From a checkpoint of a small transformer trained on Wikipedia.
Size: 12 layers, 2 heads of 64, MLP 512 GELU.
Each number is 128 + 32 x the weight over its row's rms, rounded and kept within 0 to 255. Layers, rows and columns count from 0. Numbers have three digits each. The size before them is the row's rms in percent of the matrix's.

# layer 2 attention query, 128x128, rms 0.0567, rows 0-49, columns 0-63
161:129237173145108126146108066144148138104137107097110130132086156158133131090108121145084077102156143116113144097176126094142140148094102118173104141138098188186155100143051144194107105159108102
148:119221152143139092142105100146154157169110099065093163104119092120155052128110126093115097134121156103096126186108133108104119102128150110089107116157088136170150108150120178139148190102166118
099:160106083148096120128153131114116096101099118121100109139090155111085170118173178164116097090150113148107078138155089152169203088150052101199207162154097168110150127090099119124095141210102159
088:067176141100113185116131095188156151154129166193127127101163108142166093113117098183139091149084106075115153141146148094107063164126145128068115076074142089187105141206139092088207109070097111
138:087108102127106170178118111078130141104143156154186113141114111108076152143119156161170093098096115141136107087152114131138144080116110177167145149088155107076119124131188109116155075165074124
204:112090122155130132149147103076126094116146136172170109135118159088068134111115182156155102115084121171107096121117117125144185070097113155166164153085114124047163122142194098148146108170076119
094:139071182148217203111096101154107063142107136119092207103147121125154111141129135120103120159149121171135104124109133156144154127106149160117101157111140051165177145131131183127163112137146143
086:115120101148161108125127121092182178157119126127126194117153085092133129092178103125129109107131148106165124188136166075077164088102128088123171171152161104101136139173154137097104112080119123
124:122058092105125159107155179110102125067098129160119115164125144150125181140109161144151116144150080165125134102153101153131152160129082101140171122100160163122128183089125088088076073164133130
105:141088086098152099105163125122144094080128160139160104189135187127083161158155158131127125082137135154133112086147095101167165142136062113197194159144131121051143099102112094146116119176113113
146:134081082121130133125162169089121132066125161179165102163127149142083173136128151149155142084137126161165098072147095140161150140137097143182149125123116106055107107098169098130120079156108130
154:143186144145111125113075127174128121197118104089102119099163117113176087124136109087104160184151142104120152167087162094087117124150175089080077129131145132173125152156167184124104162096175109
088:066200135139113084113081160200166181161133139122102114113145068096138041117178128091118097151102142083156157164090115108124085112112144113094097134108111130184119138201165151111151148109119115
092:118184138161156124141118100145144168156147158129103112074114125091146070114151158137142075132085132133163098163107153059105139123097120135092164115096142134135156134192167157124168131112092095
084:153113096177197165090097211129138145105081149146184140193125103121179090116112112121181137108172152085102133144138160106124157132102119092108142163123141125175119107140128125160080157107137079
087:126124091182133122137083090104084080177174144133166114115137213126145113138118106116130166101182154210159129075089139158129114148155148124117091181162075048133123098084077143166085130152158117
088:204154090098136080188125129183146187153094087110128090125144105108134136109132124104141082114132137125043134117114130082109131130081143111204103128099178156129140135154153095100120130106095095
095:068122172070144150106097146120141143134116134132145120175076097142148119109115159160091146114104126099077133129207122140129174160099117150116097077084093156181116096140080149089181090123138108
080:123131104155127080111116095124180164126056142074186107106147091145108080101099122111120095140193064114127102119054080110082122082128111122061164109165177144097156138109099114147034108122148101
085:097142117138165142109187089136088063115133137121140118193061117182105125143085151150124151102167105135076122137125216153154138113169135082130142099163042129135128098044108128132136138131146118
080:087135157120151129097112107149091150113103136140117093072171163121124085119129163105074120185154186085161117133105087090069117102120176136037153131114128109143169152173177123109150090151159080
091:108205061111134075117129184130132179124115142119153082102140155140170068191130145067107163071175097121165152115135052093117103149143209058110150144110089138125095116170140112121102162134111145
083:090121094141120131129153136156134081113156130119158160174057134168141160171100108134162116085107131138089132115159151191180119163109048128136134148139065091142108113063027100119110123124102098
091:223176122135096085109138071130116161150105148138148106100147125158077071103166111080124107141153073145105117150096182162139122110150113108047158177119168024100129121117175099186067178113132127
098:196032108114166153081116125085101090144155173123087122104101076143120127128121098133167178155077168115167080149098165164166109099059109106130182166158172165103122143139125125164120107101139108
091:106125188105120165119148178189184152108164142154135146096134123154165132137073145128152089112110067089165130056169074123122118165128107130131086128070116190159118134127101128130182128134104161
083:156076085113145085102160114115117060098092173126098084060093153114091117138051177120153140153165136129120100153074065150162165104132132101090172130168145167077131081062171110171119159155164138
090:170120067096122071133110115116123105094169093113048115188155180107111126115152132192069195077110184133161131162155115131136152176123073076207088077173083132077153159107124083132116106142108113
098:092144129137125137078123158121116131140138123142121210114124147150113130080145100135146127095201125136166175100208120124116115164144125156029147157129111101144149122175072097149106047122130133
081:177177127140095101155078111108183116120185076101098100141205134105106158102100100121129126093149164186100111104119149149084105143127077092175140144140133092140159147155140130163078103149142139
094:177088130158107123116130160152106128124078118085103143131161150139136106097093144094151144162206136132139073099103125124123176113114166074010165137145162178125180106097137094140073134107114099
081:145132108146139087149151112095122136105167114119109185163143147159061096121176107105088191084176135156138118165065159090159165046151097065089158122183167081135141159127113099131085094122153127
081:156144141155077123137137162157145169125145080105116139120157117147099150146173142106056136128119126183181127128176124156119126139136124129163004099125089146155142085084118205116138139151133085
075:170096103117136163121147166118128040107120121158139143156105126135092165128096132151118184081111134145109114120165164220169148181183113106123140170151083076161140132031066088127054161134141168
083:113118175140125181136143073106126121164098149149151138095056125177101142142093092145207150147091077160134139099155174128123156128174161163047117115113105123148126059105122165108140164105133137
089:148086121150165127135114105153093132161192143117120155209135116126078141141184084078129138116132099131121077170138204126161145097099088130132158148116132154172120161090113133086113117073133153
081:100124183148101165141147119150135252132121143131115170084177119107154118116129125116117050158112147116196119102112098107104100103133178127113114102098141188108145188160153134112183072110096088
087:081191106175111136121145124099150112175108146141132143158073128101116089104143151104106089073146089065075212175124201133105116127145124124054188163134099096145117128120121136129124184118088163
086:081152116129081106150132124106157153119110103152159086101079166105118138152114143117132127120116166123130151113064148140120089117159143159158106161100144192091137115118134139116131116124123216
091:118109089096133076155191166114160094116063122142098088081138168136134140189124180092122151085117103137100176116096063081188140125138174096118097106109103162162134109110129158071118114152112144
091:170064160147137107155140070104101118177126205113141097103127155151101110063087149135170151161159170129156082145145084113127157109149196108100153133173148172130056084131161150083060130090157088
091:030119130079155139140134104142167146164109135092142161134090120131130107161103124135151163092108036133079113100115072172163171112144102166101134124101138178165132126122119126072177133120106159
090:117079155118130214139151165163098105179120112148124155108094101160150148096096158169163121187095087112146154133173135131086144159100104147100126104095085151147112102141178130130184145140154108
086:123151169120139137155079080066166091145134079118158160115156071135135098108094136124059134138099162128136160104106145137067134110156096138153122153047150061094182091153152167127097141099138163
091:082137077154158176143117144146147204144118067145125181154071123123137119116122110149131093074156088037093149127187135114108155148126139140112194118124125103143099121174097098076114075102102137
087:128108151146063146122144144150153167087097148144166100105134197182119145100091155133129158180162148104165088075092079143166124130170128076084094124098093144111149156169133120193087097119104115
088:147089118096064133108150114159120097127114157145104041085126168134087120167126141104123138103081111089157121152113112067160105100139188148088146167127104190094107132136139092172127146116069145
090:149169186099128154109139102167173171087126120071141136062133112152095125103100115084121118164084103175151109048081104102178123100153182137171066127092140179128153131122158147122149076142108163
089:157073107148102137158098141149096124169178156083127112154164184110165170080138137122129124202137164145089081102171188158116121092113104161150036097143077127145128138087087187111178111134159095
087:181107137116109100109103096066106138134177153087075081073223152125101081128141094130048137148164162143185122167131108059118119111117137132083144138133173164090131156158202114157098092094123104
# layer 2 attention key, 128x128, rms 0.0551, rows 0-49, columns 0-63
156:146097154174156128076160146096108082144139119105147153141151144086140165167118122129115158121131144106123177147117161089138114121147095121079152120154118103069160144068136145049132171090152218
122:157130140088120126093148168114116144103100112092153166132119135132113166158109099085133140136089130086118173150110137153180106128152131124124119158133131103085096157097125154094076155125132210
139:152175138167123130205108082110120110168128142161104053089103102121153128111101128152120085135111099135158109103160114135131168140077115158140089091108136172186167126176102142201164113118109014
132:116115128106130127074137147111105181098095109120106124149165156165143138142101104088144145131142167091104158111148111141120097119213184113109125138140126099148054163078122139054081146145136218
083:045124095137109095097157138119130210128172137088124079151137178100123085137073189128105153091144182150118151069136148170089166035176164168168125099110105082109137154131146130162122124098138206
077:088138132139138129109109118097150169137176133119100074144165168126159105138105184150090106182122146164119097135125127101149133038139116149164096160103139095120142139115139096160159088076087196
090:169103148157178099127172121143135144107073086088121124137125156087159145175129097064078132116159098125121177134109151106107134116103138093134074146098160148127114194091111068111174126146123147
083:142120125097157147081088089136107183121121114129092118087137124167120143133120100069150129135136067078128154084114061110126109078143167211080127174121095126093120133078155140168094161131163138
132:147179141113140121142181115105116134136115207081125074123129133112091141118111132111158110061082101114152169125213113101178082150163148142118134170089137175107169098164127131198183184135124079
133:129133151154095171189070129133103150185139118133074130123102104120135107110092106122092121158147138163106141144141136139080148149093145156097085147134132175208177137166094199166162117122132064
106:089085128152146097160111084176174124135147145150100083123179112124126089108141166149194098123123149134165094142170151059091085075102155151127151090109099092123161123202162077153162123113131097
110:156136126106132162116205150088081140104098126106182178158144107144132168159111071094094150114128117116138156129128108180161144177130131125159124141181147099137098127092120125133085141175148175
138:119137139117139146087167166107084165108083123112172124151142140163113163177121087092122161122148107075132172130114103156180115120176119131143110109149140143104095143065105138101104147157178209
184:120121149099102135072136138107087152091144103106142126133147117148122173219092073114107173131104123111113174107135121190145132113172166121121107127154165137091092157066142135105082134155176195
089:148102172115156067102165163158082073142163144190163105123110145079120139177130109044144134105176105126137185172065149121142101096091134160159146093107143110078148127100208100107153115093141077
089:132117122139144134173130138101117126189107151119190207086045139149098152121126111130112111097154144150114125177121179105131146145071057132162142168149114101188106132145131180141124125152149208
090:121199128093163111091165129153157153124138165083108139141152158167130138170108164140111164094126124106213142129197111154135126094167081158148099109106132114112144115087128106122121149102099098
094:124108176126119130111092132155106150159178149135090176124132135106127119158140174137129123184106135076120063157121138118092106149106145122133118099125110120168162128141099142071144169125097125
081:096135150090161170150078122128119109103167121127174149075099140154127135152131204205154124081174093114102118099139158101170184202113132166185103102106124072101124104105092105128129161101131146
085:162071091120110105151109098126141095187113130173117147095130136098100098101147123122172111159133139139119087143097082144104141193086130123143155115174157154185097105190121150123151115107064078
081:132140198104108155119173143118102173085110154114084085147109103127131173175064143156061119123141120191084146062179137114158155100174169123139109119140138069086101162117116150101096104145143179
098:128114181138068109088106164116136096115155196127140056105145174092097180136123067141195094089136106170138112084199078098152114185144153076162120083209066131082117146138152166060100124097132105
093:112138103136167128129055141137141083158126207150120131127096100135133083067147132126154147170123161156146115170056129129092122159114066151115120123112110163172127102181135150114187099068112080
090:062131121089150148132078128115137120084142159108177103095129150128135134082174103065145113113132130195149127099153142153176138117192114155131156126124118149159054083117152166177139127126096120
096:193141146121113086134148151139179091095095133156195161145079169108156114156125091101082144168169056115124150108059125153117123118151146152100129178086135140117098137135162087163106134150110130
086:123118151101129095100124220129128120123139122120080110170189101096152076139180132142148142087134161128144130120127109110099100125145075119153102054108154165153096180134146088093149185098172125
085:101152123134117100142133095089163038123144160113137113152104121128119182130152106132130063135146116134109096134113113081159089181082151067165158122117147083106108179138118067117107128157166160
091:158134073165072151137156102163162109141159167133158131088132117114171144122142156169105087118066107108117085161162119140140054110125168088090093118122101166173101156149113162066107105136131056
097:101080184139132142154087138142147171112145138178105055125132075141134109104129103105144129111131161110105147065111086138112133141101152139114101118171108178096095108130181167132146149097168155
078:095217084158083150151153138146184105192159120114136162116165127145111132148135154173130107115098112145143122138140151099179162104156064115155101122105067182150120102084102108136182157153145147
097:146129185173164071124155169072129075160169102145114101152138075099153168120136098062101111078155088149113142135175112155141127161099172083138139127125146136100088163171134103141153107159132117
075:084129095127173101131110092129154117130141166168232159129086153075172144068108126128167114132069151128137123151086090152168111115067134153100098148143055164160096093120099158156159121154132107
082:079106183143125137100191114185129129145130113117098135096143107075163148122132185174136132081099143147098116166222161083148046132158108093151137080149133148087149142123087128093097130148068139
084:136147100142123122170137076182117125147131135152168122136110119102123098063129132138150156130155157179164116216116124095084126180053134121107173158098119133167119109147108138160172105113098052
086:159062137131120139126109095122115181111125074136088164165126104089049106092133127074122108172160153104100142135094160145108189134093114157146170147122117141132115127180130189192134155124121201
083:142111080092145100136116135168116098119069131128231152118107136165133092127145133113188154201108129165106136131114099148158151095093158135078110115094095136175111060141087135175137144164097066
084:112158178137092133096127178174106152128131129128109096147214128188132133164130175122127123080115135100110160038135127169130143099193153141149121107135114104080129192063145094143102154121174209
092:098075151127109143101077134104095146105083129110125113140144129113094087095122093112142134240118163101128139088090097197117170128091139155108179127161111123125074087128149186186179135074135147
093:087066074132079157136184115118113160111077127098138154156092121115103080097132123169131109134122145131166154143152159095105164142099092071126171083170135092148112133145085158157084185151106173
089:143084164094095111099166082128146145123177137126137086162132138071167151144145162157136087133139168133160101135176101079153096150112171047142084091196116160137131188149122119106106127159106122
090:194125144151185082128139099117134166147155167165114187160099139159152140069119093086082088129146081081161100095200124151143142152125143116149138149135150091136144172161146155120078151137105185
090:149094135142122159125082122084076151100146104143131124157072107114136109133144115130138077169094184127131129139150080086093113124075153097119101109140086145174151142139091190074136160082094137
089:125127164154170154069148156125136132087106060171084176224183089092085124134158120105097129167164170052062132119113145135105127088125132130133133137143203141124153152130168099124141115137123127
083:140155124169135149118186116176092155120154079090125147139146202139113067108152160112137155139170089142113088146123127090129157130125081145135179126147152123134165084055150145142177144157109205
091:100103146136149117115112154152165173102143134145094119133142120173129094125131128053165129160132140063162189106099100151139131102144179142078097094154135116111111107112181153164169216071154127
090:121123201149137071137133196105091110093116133122099067149135099121157153071135157147125112101179085150120118124146123161117127178161145081150139131146106124121090141202148111102117129138137138
090:104073162142093102110148104073102134140131112081165110192136101107120167128124081132141100151096133106156125135159049191116111129122103079097117169126127105127058173178118122169083116182190133
093:131120152076167110132133162122176175120120137073154129136147125107145087099151155136153110080096125147143057141145133140115130172163080132158090131097103181156133166151130071199137169112121148
090:144165165128174105131164126173113114167115099075091174069122126186120139174121165166059163110128087139093080118132201101171138125158067128151093186117127117163197116129102100066122092095130150
090:091128155111137148164124098144182153107127086082158103178132094128155138114098093100154093112136074164088141102144119142122160116177150135143108203148152143059070150151125140159070116102165193